config = dict(
    init='uniform',
    init_std_up=0.0573,
    lr=0.00658,
    decay_fraction=0.647,
)
Each number is 200 + 40 x the weight over its row's rms, rounded and kept within 0 to 999. Layers, rows and columns count from 0. The size before them is the row's rms in percent of the matrix's.

# q: layer 2 attention query, 128x128, rms 0.1, rows 0-26, columns 0-127
# k: layer 2 attention key, 128x128, rms 0.0955, rows 0-26, columns 0-127
q0,107,160,199,240,143,216,138,220,201,193,218,188,183,166,223,137,196,271,188,240,227,216,197,175,214,207,275,194,294,220,228,190,204,216,190,202,160,235,247,198,220,243,161,161,224,237,191,207,172,196,185,206,197,158,190,174,166,235,237,276,155,226,175,201,121,255,173,121,201,176,234,117,299,163,196,270,230,197,234,217,219,163,225,250,262,189,234,196,265,192,174,145,141,122,246,251,244,204,218,248,221,218,196,144,119,220,210,162,186,279,282,123,243,182,251,212,259,168,185,217,224,219,162,189,174,238,278,196,234
k0,099,271,231,127,214,168,196,209,180,210,173,205,127,215,227,135,192,210,169,184,131,192,221,212,164,188,184,142,141,255,212,183,179,179,227,261,238,157,87,162,163,160,187,172,187,214,193,205,205,174,188,231,169,206,219,184,264,170,155,146,110,193,237,164,198,163,187,229,182,212,170,203,213,169,156,167,217,251,239,147,169,227,196,186,156,215,214,161,155,205,212,258,168,210,150,157,155,252,241,173,178,153,207,231,193,203,196,256,237,83,147,181,150,207,149,187,172,223,154,139,156,258,269,194,137,184,83,190,127
q1,098,235,232,166,170,196,238,142,230,193,160,210,202,248,185,179,232,173,201,179,208,172,219,207,228,202,177,204,160,240,282,179,211,152,174,156,196,169,245,187,204,191,235,167,208,218,194,203,202,179,267,130,220,288,217,167,187,244,146,86,247,163,183,168,230,173,160,198,188,172,222,269,173,188,194,126,219,127,205,191,184,215,203,165,230,244,178,89,128,223,209,129,204,187,234,107,161,242,221,162,227,138,163,197,315,184,198,177,177,190,207,203,182,173,254,140,188,283,93,223,221,171,263,185,170,223,218,196,250
k1,108,131,155,270,223,258,158,150,211,255,222,173,211,160,180,229,201,211,213,207,242,199,169,204,196,172,195,216,201,205,137,204,159,258,158,209,169,249,168,214,193,205,161,172,153,184,192,216,244,240,225,179,232,180,153,284,219,188,290,264,220,231,213,248,229,219,249,175,216,253,189,134,198,224,195,250,165,216,134,265,170,174,249,182,144,200,240,316,235,159,196,247,198,192,152,184,237,126,226,221,193,324,268,238,143,203,140,185,194,281,228,183,198,218,203,252,179,138,254,194,222,149,128,211,231,203,203,238,187
q2,111,205,296,202,193,208,157,190,173,181,143,263,221,262,199,127,299,227,203,179,185,87,197,227,262,127,181,185,153,263,210,138,202,168,258,140,197,237,151,253,180,237,161,250,199,201,124,163,161,212,175,218,218,161,252,194,214,223,165,299,250,225,230,193,215,221,228,159,281,182,196,185,205,182,188,187,215,218,230,255,194,187,126,214,154,175,178,192,201,273,169,180,173,199,244,274,200,207,147,252,176,259,184,177,182,197,237,179,216,186,238,223,151,267,130,170,191,228,216,251,195,207,252,219,240,235,163,248,197
k2,102,209,106,126,207,132,170,260,241,195,224,166,165,197,272,223,138,193,215,240,144,234,250,217,125,210,193,146,247,133,210,261,202,198,189,246,235,125,143,165,175,211,168,137,286,219,207,256,203,158,145,209,165,182,184,154,175,191,190,133,124,203,219,209,178,189,192,170,178,219,186,181,208,196,189,201,196,213,271,155,200,248,214,197,284,251,171,224,219,181,161,233,156,166,146,155,227,221,187,158,223,177,192,232,159,243,165,241,215,135,179,152,184,113,279,208,246,195,157,179,213,218,208,180,107,168,137,215,165
q3,114,264,318,205,168,189,172,227,143,231,206,225,244,179,163,260,143,202,228,243,184,220,225,240,194,120,220,243,248,290,240,226,257,161,216,282,167,209,175,170,190,188,195,219,224,218,164,201,172,214,183,229,239,152,248,153,201,222,221,139,280,172,200,205,166,201,205,160,131,136,257,154,220,150,184,264,182,182,237,240,190,206,139,201,216,217,200,232,225,228,216,172,174,206,165,222,206,227,192,248,212,251,170,226,165,192,161,139,246,228,184,161,137,201,163,197,200,228,109,219,266,197,168,113,185,273,204,191,308
k3,115,164,175,133,216,233,176,286,229,161,139,195,145,246,253,87,201,234,143,145,181,205,220,222,184,261,168,135,177,171,175,220,153,227,144,137,260,146,179,226,173,258,194,116,229,217,215,180,202,201,178,189,174,232,229,217,228,128,202,231,133,217,206,166,237,197,219,207,276,196,169,250,196,231,148,213,241,223,225,188,252,176,272,175,175,222,188,213,188,182,135,249,139,170,222,198,229,212,162,157,175,197,308,167,204,222,288,243,243,176,153,196,187,201,206,151,204,203,215,187,170,285,218,200,167,149,145,202,139
q4,100,224,241,234,197,206,244,92,177,199,176,179,261,195,210,201,167,153,176,252,213,209,202,187,244,239,215,183,200,265,225,177,196,177,158,124,187,217,222,263,249,197,225,160,148,216,153,249,231,217,132,160,212,265,135,172,224,226,180,129,212,240,164,206,185,178,102,218,169,177,151,197,201,207,203,217,266,196,284,117,156,243,160,178,210,183,180,220,164,233,233,140,216,245,240,231,191,219,254,128,201,261,242,249,132,242,128,209,226,207,177,230,157,173,184,166,120,218,164,222,234,238,199,216,131,105,193,153,204
k4,106,237,126,185,203,182,215,207,246,241,196,173,188,113,167,218,224,299,146,208,158,191,201,224,161,211,244,179,236,201,181,231,205,214,198,285,243,186,137,166,187,137,169,197,236,196,155,168,218,263,289,197,278,193,211,201,221,212,239,246,233,208,194,172,156,177,220,141,233,190,257,207,222,194,131,212,158,182,197,227,194,144,246,191,176,225,264,197,235,129,204,276,181,172,138,187,258,116,180,206,279,208,180,162,237,205,220,235,206,131,175,104,167,222,195,186,206,218,198,139,192,135,187,231,148,275,146,272,176
q5,100,154,224,199,226,190,174,140,272,152,252,262,185,212,212,195,94,225,187,213,138,159,202,191,170,204,154,275,198,188,154,183,141,230,209,166,216,236,159,198,273,198,180,169,243,200,232,287,202,205,149,210,162,225,172,172,130,266,252,215,225,221,168,268,225,184,133,209,184,240,131,239,218,192,180,206,166,180,269,177,164,218,164,220,246,269,206,202,181,219,244,148,202,221,183,208,161,226,229,181,217,222,235,227,227,161,162,210,161,182,260,197,175,281,260,194,196,232,232,174,288,216,81,158,116,232,159,235,179
k5,111,233,134,201,166,213,194,182,269,290,187,161,246,107,128,237,276,210,184,247,197,193,145,242,200,241,242,82,191,245,216,262,298,193,168,197,171,167,197,248,142,168,241,195,153,164,219,206,211,261,227,205,240,135,200,192,228,146,206,196,256,187,182,177,161,207,246,233,270,176,261,242,180,164,196,182,177,183,189,250,214,164,198,155,171,200,185,229,254,208,181,263,203,217,193,145,245,150,113,150,228,210,200,282,228,257,168,223,224,189,183,216,233,165,198,193,196,219,211,245,126,179,274,200,195,168,196,211,247
q6,120,192,254,217,196,168,209,240,274,255,180,242,102,250,228,191,203,214,180,264,175,200,157,182,219,108,160,242,202,215,208,222,177,259,154,203,152,210,171,214,190,271,232,208,185,133,198,228,236,165,204,195,150,250,222,180,253,243,179,243,141,159,236,200,208,132,221,198,202,199,187,179,201,203,224,219,197,183,162,219,219,206,192,227,172,246,220,142,178,206,135,218,162,142,183,243,187,166,238,240,241,237,156,148,150,287,144,267,185,257,267,194,268,232,213,130,197,294,180,145,246,127,235,169,276,176,182,125,215
k6,105,219,234,183,204,256,117,197,206,168,221,171,261,238,192,205,161,122,247,112,233,213,208,177,152,209,191,202,221,170,200,224,236,140,233,222,184,194,244,223,203,132,212,252,199,192,269,187,186,185,154,190,184,186,167,249,72,215,184,156,151,200,165,189,218,226,225,283,214,250,181,246,223,218,260,208,225,222,195,234,183,222,141,200,274,159,167,195,188,278,218,175,261,194,240,239,149,240,187,227,122,179,238,252,187,93,257,129,259,182,161,222,196,165,144,244,167,146,212,214,159,184,197,258,172,185,265,166,193
q7,111,228,229,218,171,187,164,272,152,256,165,218,229,219,201,187,145,163,205,149,191,204,230,236,181,231,165,207,255,221,131,258,174,151,203,181,184,177,147,269,209,261,182,98,229,174,151,152,157,220,176,222,179,175,203,192,223,255,203,222,253,238,225,111,202,193,123,196,171,170,155,83,267,275,205,206,199,169,170,128,203,207,236,197,192,192,219,190,165,217,168,143,289,235,142,204,252,185,197,246,215,194,182,227,211,226,222,207,221,229,220,214,154,259,243,225,155,208,189,272,230,296,245,213,207,118,255,237,189
k7,101,184,109,143,198,190,206,172,228,152,257,241,192,181,201,196,273,272,197,260,134,158,208,228,251,208,189,180,160,212,202,185,188,180,146,226,255,180,154,156,194,155,160,169,243,240,129,181,215,172,188,240,217,238,152,145,266,143,177,190,197,212,207,238,201,187,218,162,211,207,230,269,169,201,105,152,229,202,286,161,217,191,200,188,195,190,146,245,200,164,247,287,64,195,152,263,232,212,188,171,218,219,236,209,171,236,180,205,194,149,173,200,157,190,166,139,236,202,192,159,168,190,221,197,156,268,127,254,127
q8,115,227,176,218,167,166,223,205,164,187,159,238,102,150,156,196,150,181,154,260,238,196,115,182,210,153,214,184,221,146,204,145,192,172,141,167,276,112,192,163,219,154,232,178,115,276,171,216,203,299,208,167,220,217,197,187,277,200,120,205,216,258,264,251,180,172,278,149,261,190,225,210,198,183,199,235,235,231,192,232,158,183,251,225,262,142,149,161,202,187,182,232,220,217,263,204,174,214,165,149,181,228,173,261,183,209,214,276,177,218,248,141,194,193,195,218,230,191,118,199,239,166,168,187,187,138,192,191,225
k8,100,116,199,243,240,235,173,202,252,249,184,129,222,202,219,255,201,144,251,150,212,238,223,203,231,168,245,218,251,233,219,164,251,209,210,239,188,220,244,240,219,229,204,313,221,180,245,198,231,154,263,156,172,241,190,254,157,220,283,217,225,133,131,176,196,225,229,267,180,208,163,234,174,202,189,204,175,211,132,252,157,171,184,149,219,159,240,256,243,206,212,147,242,207,219,148,221,145,254,274,156,198,163,176,202,178,190,152,193,250,192,241,253,199,205,204,136,215,281,218,181,192,225,168,316,183,261,158,200
q9,107,161,129,255,117,242,265,186,247,194,215,217,209,185,206,239,221,199,165,240,123,158,211,259,229,225,224,224,156,224,122,207,240,189,211,106,191,145,271,178,234,193,241,210,149,189,227,247,169,219,250,206,159,225,153,214,187,114,249,248,261,153,232,255,208,208,226,226,232,228,213,186,167,243,181,267,236,246,222,279,220,215,173,183,243,200,210,224,228,271,244,213,256,185,247,168,171,209,159,234,227,169,161,165,223,206,203,277,178,252,237,210,179,307,262,194,171,227,162,215,206,154,172,202,114,158,187,191,161
k9,098,200,262,243,231,247,188,155,153,199,190,213,219,267,176,213,183,150,222,109,262,222,152,171,264,184,204,296,193,212,290,157,181,218,151,260,174,245,243,258,215,195,168,293,162,173,247,218,222,182,241,204,256,206,226,246,166,258,259,197,216,216,175,182,194,208,242,265,193,155,213,174,186,210,246,172,179,205,143,186,239,217,246,224,217,229,156,153,236,169,199,125,216,219,196,195,198,158,219,237,175,210,198,230,213,118,168,120,208,247,184,197,231,133,160,252,170,208,240,177,216,209,178,227,326,207,263,130,190
q10,096,241,218,171,128,209,256,248,263,120,238,212,267,230,197,203,179,139,209,197,202,185,227,195,175,214,150,239,180,239,186,158,184,136,181,225,269,135,174,129,173,223,200,154,182,202,205,167,219,139,185,189,134,195,151,227,191,228,176,190,180,254,153,205,256,185,173,172,187,218,163,176,203,200,220,144,202,200,256,167,236,212,162,90,151,218,262,175,180,239,233,192,279,250,206,153,234,215,300,180,232,265,201,176,243,230,190,200,224,236,230,149,108,128,199,243,217,238,127,174,253,233,183,221,225,134,268,169,188
k10,104,225,113,195,222,159,217,158,203,232,182,241,197,170,147,221,223,229,147,230,148,191,196,199,247,220,271,148,181,167,173,162,216,241,186,221,188,223,159,173,268,135,197,159,207,268,146,218,276,264,258,190,306,213,182,172,223,188,213,182,243,233,212,185,98,169,142,146,217,211,184,179,219,226,97,193,174,192,201,175,201,129,254,247,226,199,167,224,201,100,200,233,148,153,144,212,188,177,143,196,239,221,221,212,192,243,143,235,184,163,191,225,252,257,219,204,148,232,222,204,184,185,188,179,125,230,143,291,179
q11,106,133,178,215,175,212,133,165,221,164,193,160,224,178,253,167,313,221,152,254,105,207,236,161,178,205,252,185,193,267,204,179,171,202,220,171,230,253,257,201,220,247,181,208,236,208,216,288,235,216,183,204,126,134,193,190,276,242,268,247,138,187,184,225,216,160,151,126,180,254,243,239,264,127,254,221,185,207,230,190,170,189,195,233,212,224,271,193,199,251,183,216,189,218,205,253,215,239,168,131,162,236,240,207,162,146,182,165,249,264,188,195,265,189,209,173,258,202,183,209,123,191,197,178,180,262,145,161,212
k11,120,240,205,152,177,120,237,223,252,261,128,193,146,185,208,218,123,207,217,285,214,229,131,191,104,181,166,108,188,183,175,199,213,193,246,249,149,167,88,178,141,170,229,130,231,246,223,171,154,237,183,217,231,157,187,168,129,173,169,213,224,165,171,213,157,258,267,234,219,179,183,222,138,154,151,206,172,182,226,202,200,210,201,147,224,213,151,173,204,248,178,201,222,171,153,139,192,184,236,158,246,200,183,253,221,266,236,244,187,160,222,180,191,221,183,150,166,209,153,180,199,212,218,128,159,122,185,261,189
q12,103,140,104,268,180,250,215,174,222,154,204,204,204,193,165,261,265,211,218,213,246,145,228,195,237,278,173,218,192,158,180,217,270,202,224,232,207,205,218,187,206,217,166,131,195,169,146,197,296,257,227,197,155,209,174,249,116,256,195,247,200,204,167,221,231,221,207,276,222,153,177,192,160,264,273,232,188,198,273,224,165,211,214,114,135,163,184,154,189,200,203,254,189,218,221,225,174,172,218,156,232,128,166,200,207,148,86,251,180,205,255,187,176,207,212,193,142,263,222,236,180,178,196,213,200,128,131,177,192
k12,099,223,267,230,215,206,205,163,219,240,201,231,289,192,165,185,179,181,205,164,244,275,201,190,240,169,254,264,176,194,212,208,184,227,131,197,211,212,232,190,223,180,236,295,145,166,279,197,148,197,273,172,208,235,249,197,189,189,282,194,220,238,230,206,149,185,196,178,157,236,200,176,230,198,208,213,209,185,163,217,220,200,195,219,235,220,241,230,240,231,283,143,244,219,203,248,210,186,182,277,179,208,138,237,238,187,256,184,177,309,139,222,265,183,198,245,245,137,224,157,208,155,206,280,284,232,314,150,199
q13,102,275,184,223,215,226,146,212,157,222,180,191,192,220,247,129,221,228,155,209,236,203,267,214,197,234,181,252,152,196,261,222,197,270,184,233,194,124,205,175,237,187,162,193,297,218,142,243,185,131,269,162,193,177,210,181,156,189,211,158,243,195,150,211,205,192,143,203,188,190,154,188,286,217,218,280,209,246,183,221,200,232,175,244,190,147,184,198,202,215,160,194,189,209,314,273,104,152,195,191,210,187,221,173,112,201,251,144,205,172,182,203,184,228,158,231,102,98,209,202,189,235,198,232,253,252,248,204,207
k13,105,201,224,165,181,110,206,217,179,139,157,191,166,215,212,149,208,192,209,178,162,234,182,193,174,165,235,159,233,198,181,222,146,183,235,179,177,280,186,202,126,177,143,180,173,197,177,167,188,195,108,243,149,149,223,136,253,166,140,186,105,226,247,129,198,191,198,163,200,198,222,154,206,186,162,170,194,190,290,134,167,248,242,245,168,228,249,162,173,209,192,208,125,170,115,156,204,266,227,193,199,132,187,137,197,203,189,236,237,131,181,133,161,148,218,184,281,201,152,156,179,218,239,218,115,194,143,221,177
q14,115,257,219,176,299,176,235,272,154,164,130,173,230,203,209,301,211,179,198,151,267,178,256,149,217,224,141,230,225,201,128,176,209,182,181,186,236,203,238,211,189,204,276,243,202,206,194,246,214,216,312,251,247,157,132,204,141,186,224,194,261,227,165,218,227,224,188,295,145,208,219,210,184,258,241,205,289,205,217,159,208,254,146,126,187,223,157,236,185,143,196,185,189,199,190,159,143,195,185,178,241,212,199,203,183,166,192,191,203,222,175,234,174,168,236,160,127,229,146,219,209,194,268,206,214,150,255,228,270
k14,110,199,198,272,171,282,223,145,142,194,250,229,240,262,197,129,219,207,203,142,192,206,201,230,263,189,227,267,185,207,230,203,148,242,178,209,156,208,277,174,245,216,143,256,147,218,266,170,175,147,116,218,223,211,260,287,230,213,210,236,155,214,245,148,167,215,199,196,206,182,225,93,208,247,200,211,187,186,198,189,240,212,230,244,205,191,212,186,217,231,210,178,207,167,238,256,244,175,222,273,167,143,178,131,189,148,209,163,184,264,196,213,220,196,182,301,245,178,223,186,191,184,102,256,268,210,193,135,175
q15,106,256,259,211,249,156,101,188,151,174,235,244,280,216,176,210,277,153,237,230,183,267,247,236,188,192,215,201,165,244,211,214,148,186,248,222,197,172,143,235,177,190,216,197,246,256,239,184,220,201,208,187,234,147,228,181,225,162,174,214,126,206,187,220,143,108,214,164,257,125,275,200,158,153,262,242,232,236,145,194,229,163,179,225,203,203,192,216,139,239,164,207,215,211,253,206,190,159,183,206,218,175,152,182,191,199,236,181,216,181,195,214,121,147,122,162,136,189,83,221,237,290,211,207,254,211,169,192,165
k15,097,165,159,164,177,185,262,278,244,197,138,164,194,170,237,200,165,202,125,203,214,225,205,232,144,167,208,157,205,167,215,205,222,171,203,166,187,177,171,158,163,178,177,120,240,227,145,216,191,207,171,206,131,211,225,152,172,199,199,202,204,155,214,174,218,253,175,166,189,218,125,187,176,179,124,190,184,144,332,208,161,221,200,189,188,206,186,219,205,138,167,236,118,160,165,214,184,223,196,190,189,253,276,219,126,256,209,250,232,128,191,165,226,221,257,142,239,218,200,170,170,189,171,96,83,225,157,274,220
q16,104,76,221,203,204,237,242,189,158,204,227,203,218,164,132,228,218,201,157,189,259,97,232,203,135,237,237,272,208,167,235,230,211,239,170,144,125,228,246,187,129,158,207,217,163,190,215,192,189,203,198,264,229,231,260,201,185,192,134,230,162,230,236,227,212,185,169,200,205,187,200,207,180,221,180,226,216,188,238,247,228,209,232,251,193,293,140,245,275,186,290,203,233,194,175,244,291,222,280,256,214,208,181,262,248,185,270,202,222,161,218,137,170,187,188,157,156,232,209,190,183,229,190,169,145,123,218,153,204
k16,117,336,210,238,232,198,177,172,187,147,200,192,200,252,204,160,203,227,143,207,122,247,217,189,258,217,220,209,155,192,196,164,182,179,195,265,276,162,177,208,228,215,166,173,206,188,176,166,181,219,241,242,176,197,164,165,255,177,230,191,180,239,177,205,119,197,146,207,226,180,189,108,279,150,184,214,221,220,206,201,203,218,207,165,165,170,277,111,165,169,180,203,167,246,222,145,160,202,146,158,181,188,228,169,167,138,131,216,157,170,121,131,125,175,214,265,204,185,240,224,226,199,179,302,263,256,183,246,188
q17,107,182,205,190,219,170,168,182,97,259,254,150,184,146,223,143,237,149,264,203,215,200,221,125,177,229,177,256,206,188,281,243,179,219,241,285,192,181,175,174,201,178,118,180,219,171,165,171,184,200,137,196,231,222,281,133,254,157,219,177,204,187,165,174,218,111,271,175,244,202,302,163,191,198,210,205,208,220,263,303,232,229,195,204,177,185,159,256,175,234,221,201,263,195,185,223,166,241,158,211,163,141,234,183,170,202,264,136,176,219,227,169,128,195,197,201,214,175,165,204,141,195,174,207,283,177,216,185,170
k17,092,234,184,119,231,161,170,257,230,124,170,254,208,229,237,138,222,256,142,217,165,237,227,270,147,179,209,159,189,218,206,200,241,138,154,222,214,235,174,145,159,181,183,152,193,215,106,167,201,211,162,207,178,211,188,179,229,187,120,238,179,222,212,213,198,260,138,165,147,214,137,138,258,235,136,197,168,210,197,135,156,210,173,217,179,223,186,187,220,137,205,207,107,204,183,204,229,199,229,139,223,232,208,160,180,228,157,267,208,111,219,167,186,168,246,189,205,213,207,154,250,265,227,210,125,228,103,250,148
q18,103,190,261,227,179,259,187,154,235,153,174,211,181,186,174,148,168,234,151,220,224,252,197,148,214,211,164,263,73,253,113,122,188,176,236,164,243,214,171,171,230,144,181,263,246,188,123,161,204,222,226,235,254,69,194,183,180,220,207,174,170,133,230,228,251,186,210,170,178,197,189,216,190,212,194,176,185,223,174,296,160,216,226,208,133,255,173,190,269,174,186,252,215,266,228,206,194,230,247,199,213,171,149,208,207,239,253,210,153,191,197,149,199,169,263,208,253,252,191,190,191,146,214,236,212,226,262,235,245
k18,112,183,166,141,183,127,190,218,147,272,166,207,250,187,210,210,193,160,238,141,156,227,186,248,213,165,211,168,258,189,210,134,186,230,114,248,167,197,225,186,165,233,211,142,148,273,220,250,162,202,221,141,160,310,220,204,225,205,206,150,235,257,192,255,191,216,213,136,211,200,246,208,215,222,224,273,172,222,203,159,284,238,134,215,250,181,182,213,164,240,172,165,196,118,177,130,199,179,156,217,123,177,211,139,227,146,160,212,204,192,244,234,165,179,171,198,221,144,278,239,194,229,202,188,233,183,147,161,287
q19,111,187,106,188,153,204,155,185,195,185,112,300,193,198,140,209,255,107,236,142,193,181,257,202,233,212,218,186,176,238,211,193,155,238,228,167,223,204,204,156,200,240,203,185,198,171,177,216,315,197,244,145,167,221,198,208,191,185,198,187,223,166,178,182,207,173,189,278,182,242,266,164,137,171,187,203,275,288,200,102,210,205,171,148,201,254,235,213,288,244,230,245,209,228,226,138,208,157,221,211,154,221,168,208,203,158,159,218,224,194,150,199,171,148,196,219,103,249,227,172,259,205,227,185,150,171,266,215,181
k19,117,190,275,254,202,235,297,185,160,245,251,144,270,223,194,242,198,259,169,172,208,213,166,210,196,241,212,259,171,186,162,199,206,203,169,223,178,216,231,258,224,176,207,234,129,219,206,157,155,203,261,278,267,216,173,234,207,251,282,220,244,244,261,197,165,213,171,199,198,164,206,162,273,331,197,194,115,159,172,253,248,183,247,226,191,163,163,188,187,126,284,144,208,220,172,214,188,229,220,220,214,161,207,147,196,152,199,184,170,232,185,231,244,268,201,240,227,140,162,226,180,208,149,219,266,208,179,185,233
q20,117,146,193,212,178,178,148,129,230,157,204,173,159,175,179,180,168,258,83,197,156,214,172,132,135,194,224,185,149,246,200,239,273,227,204,176,173,138,118,122,175,212,214,133,328,188,249,215,207,195,195,112,205,176,186,259,241,200,197,244,198,159,149,190,128,185,181,192,219,173,191,157,188,178,225,244,148,215,234,169,127,150,280,178,218,192,203,164,179,190,230,167,249,195,153,235,211,116,178,182,188,245,190,198,257,199,222,161,236,152,160,241,216,236,148,189,195,242,214,174,178,215,233,212,203,239,181,130,182
k20,129,204,150,192,174,204,215,255,280,247,163,161,184,201,202,272,185,152,263,304,240,194,134,226,195,167,190,172,236,176,181,192,200,166,224,196,195,244,207,259,233,210,206,218,152,184,150,200,190,236,265,198,157,197,190,164,125,201,194,212,257,155,205,232,231,234,310,210,218,260,176,341,192,132,189,132,213,214,189,243,229,200,150,193,207,192,224,229,172,265,134,274,178,197,267,155,184,257,201,164,248,180,186,272,191,260,220,242,175,230,210,186,242,197,218,134,172,175,174,209,179,195,203,127,209,131,216,229,217
q21,110,328,176,174,147,223,200,179,227,220,190,270,239,221,171,224,233,259,224,178,117,237,208,258,250,292,177,185,186,105,209,215,223,223,163,216,240,213,257,177,245,165,161,132,124,139,172,177,197,222,255,208,191,154,204,165,122,195,232,186,240,210,193,184,250,211,256,260,293,225,174,210,180,223,205,183,212,130,216,190,176,184,174,140,219,183,196,137,245,156,188,229,251,166,165,102,152,224,204,210,173,162,244,142,194,188,200,175,138,211,191,255,179,197,218,235,135,227,233,272,180,171,185,223,164,199,219,209,207
k21,116,108,230,238,198,221,249,161,140,199,226,142,214,195,150,192,241,180,201,152,224,200,136,179,219,190,220,258,193,263,208,143,155,237,206,171,186,216,232,248,221,249,268,235,150,220,225,240,210,188,238,185,293,261,180,271,269,243,213,185,215,229,191,242,191,194,115,177,121,171,203,184,222,255,256,259,162,206,136,232,229,233,233,258,157,205,183,203,191,201,278,144,216,253,175,242,224,167,168,242,227,222,163,228,237,134,177,209,210,275,201,176,238,197,181,252,265,190,236,145,242,172,185,295,239,184,263,203,213
q22,107,174,147,272,161,156,203,167,195,133,160,219,157,221,145,263,237,244,155,205,225,212,98,235,234,183,169,175,204,147,163,202,221,252,211,162,247,167,255,117,241,230,202,153,172,220,214,195,175,239,258,260,229,182,228,181,196,207,198,198,247,204,200,163,236,218,199,164,239,190,202,244,217,187,225,223,218,175,203,268,180,241,238,222,156,269,245,166,209,152,213,116,240,177,159,162,204,221,202,110,195,158,200,184,271,202,152,250,125,240,219,245,290,251,226,214,232,221,240,216,220,155,222,98,175,252,204,115,186
k22,095,177,202,224,163,250,223,154,212,269,184,162,216,229,193,212,163,145,264,149,197,201,154,134,198,207,274,278,216,229,197,170,208,208,261,198,154,259,196,268,191,198,189,273,162,149,226,243,221,165,212,180,173,190,177,300,189,223,230,186,196,168,195,294,188,166,247,237,207,231,174,183,130,178,282,177,214,230,125,185,226,166,182,185,252,179,161,180,220,242,237,182,231,225,250,177,163,207,211,305,196,245,197,210,202,156,225,193,202,275,238,218,166,170,194,210,193,166,210,166,197,231,179,292,314,156,281,217,260
q23,114,243,236,231,204,200,154,190,155,238,190,138,226,268,228,111,251,192,226,194,223,235,160,217,175,233,266,229,179,160,238,170,233,153,195,257,219,198,134,212,196,224,116,249,175,260,184,228,249,165,168,125,180,138,253,213,214,173,195,226,158,203,207,192,161,251,218,198,201,195,229,106,214,194,187,248,205,174,136,149,234,182,182,260,236,183,148,152,224,225,187,200,181,218,285,216,167,249,283,234,197,221,201,183,124,197,208,156,231,210,186,161,147,210,185,147,145,100,172,220,178,257,271,288,227,238,183,241,159
k23,093,184,184,93,177,140,187,231,176,168,206,238,187,179,237,165,175,247,153,261,138,233,245,214,135,160,156,147,195,228,221,198,164,206,215,213,172,202,162,155,153,191,191,108,245,174,189,174,210,180,187,273,198,219,191,116,257,201,208,181,138,210,199,124,212,156,160,175,190,219,168,218,230,227,127,168,197,241,288,171,184,220,186,185,126,201,232,206,149,131,202,227,176,182,114,222,191,238,163,201,205,178,219,159,195,258,179,233,227,108,198,141,151,172,196,192,273,233,189,149,214,234,207,156,112,225,113,230,156
q24,114,155,158,245,190,205,204,159,224,189,250,230,189,172,191,249,202,251,216,156,206,237,185,126,129,259,158,196,222,105,255,216,175,209,177,201,95,218,149,192,202,163,190,238,161,243,252,139,273,196,237,182,237,171,171,186,257,255,153,213,194,178,253,241,173,232,150,219,188,187,216,194,182,200,272,269,225,162,194,164,173,280,185,175,199,223,222,210,235,184,139,259,150,219,288,155,158,172,247,167,191,194,215,228,215,179,190,222,230,216,252,192,314,204,199,291,118,231,247,189,171,179,190,166,253,222,213,257,233
k24,106,231,280,237,181,230,213,199,160,229,148,183,217,216,188,173,164,152,177,149,271,239,202,153,260,122,226,269,224,235,157,198,235,190,235,174,204,215,296,182,155,184,220,249,205,175,206,249,190,183,162,196,173,231,231,269,143,198,242,211,167,175,198,145,222,209,228,247,171,218,208,170,228,176,205,225,194,242,199,241,182,175,176,260,182,167,230,172,224,266,241,131,274,187,178,238,156,256,206,231,178,129,181,160,163,184,182,164,155,217,174,215,165,230,146,176,287,123,187,185,203,204,171,288,245,107,242,82,192
q25,112,158,174,181,127,162,207,238,213,275,173,219,245,155,197,145,171,140,217,252,214,153,239,128,259,239,197,158,169,266,198,200,218,108,165,220,256,219,147,172,262,196,157,151,189,212,203,178,175,208,161,210,208,224,155,207,236,243,213,223,197,115,103,209,166,219,119,182,263,160,127,179,246,202,160,118,212,179,205,194,167,217,287,185,196,239,198,153,217,186,202,249,287,226,135,179,289,219,227,243,181,230,207,249,138,180,211,212,169,155,202,196,200,179,156,186,244,232,178,226,211,184,211,117,181,186,211,254,194
k25,125,145,160,184,204,215,222,185,233,212,184,150,179,164,192,288,192,262,233,280,182,214,193,302,164,163,200,197,209,206,171,197,201,242,139,173,188,182,156,217,211,176,278,170,212,202,196,162,206,235,289,162,196,219,155,200,183,191,231,221,264,238,219,238,225,220,307,211,198,243,245,297,174,125,116,226,204,187,148,267,198,151,173,154,226,127,237,254,209,195,170,224,170,225,198,191,250,142,210,126,235,241,168,272,266,231,211,179,223,262,182,228,239,235,236,190,114,198,186,237,183,172,192,131,198,189,161,212,224
q26,095,182,233,217,263,195,185,181,194,153,234,173,200,207,235,194,155,210,163,223,225,213,211,242,193,190,149,248,273,253,254,206,168,183,190,188,214,219,144,209,264,152,244,175,223,247,180,195,206,229,206,174,223,227,139,254,179,261,216,167,189,207,161,162,173,186,219,120,211,167,179,205,134,208,197,196,206,246,110,163,155,187,245,220,178,180,141,262,300,276,192,231,220,224,214,240,197,180,262,129,237,217,213,191,214,216,237,248,171,151,167,253,212,224,180,257,121,291,85,209,134,158,227,100,149,184,160,188,233
k26,091,163,187,212,180,322,229,209,245,222,129,214,168,155,184,282,190,119,199,159,244,188,208,177,221,213,260,194,145,141,200,257,204,228,130,189,209,183,249,216,195,224,244,274,219,172,245,197,171,184,217,124,139,219,261,234,186,169,201,245,236,192,208,237,247,264,264,269,205,195,203,245,202,144,180,152,210,161,227,280,224,229,192,195,252,134,241,183,166,228,169,210,224,141,232,200,229,164,219,231,141,201,181,219,170,168,167,80,219,248,193,219,227,185,227,150,178,151,238,201,228,197,131,209,263,167,237,145,218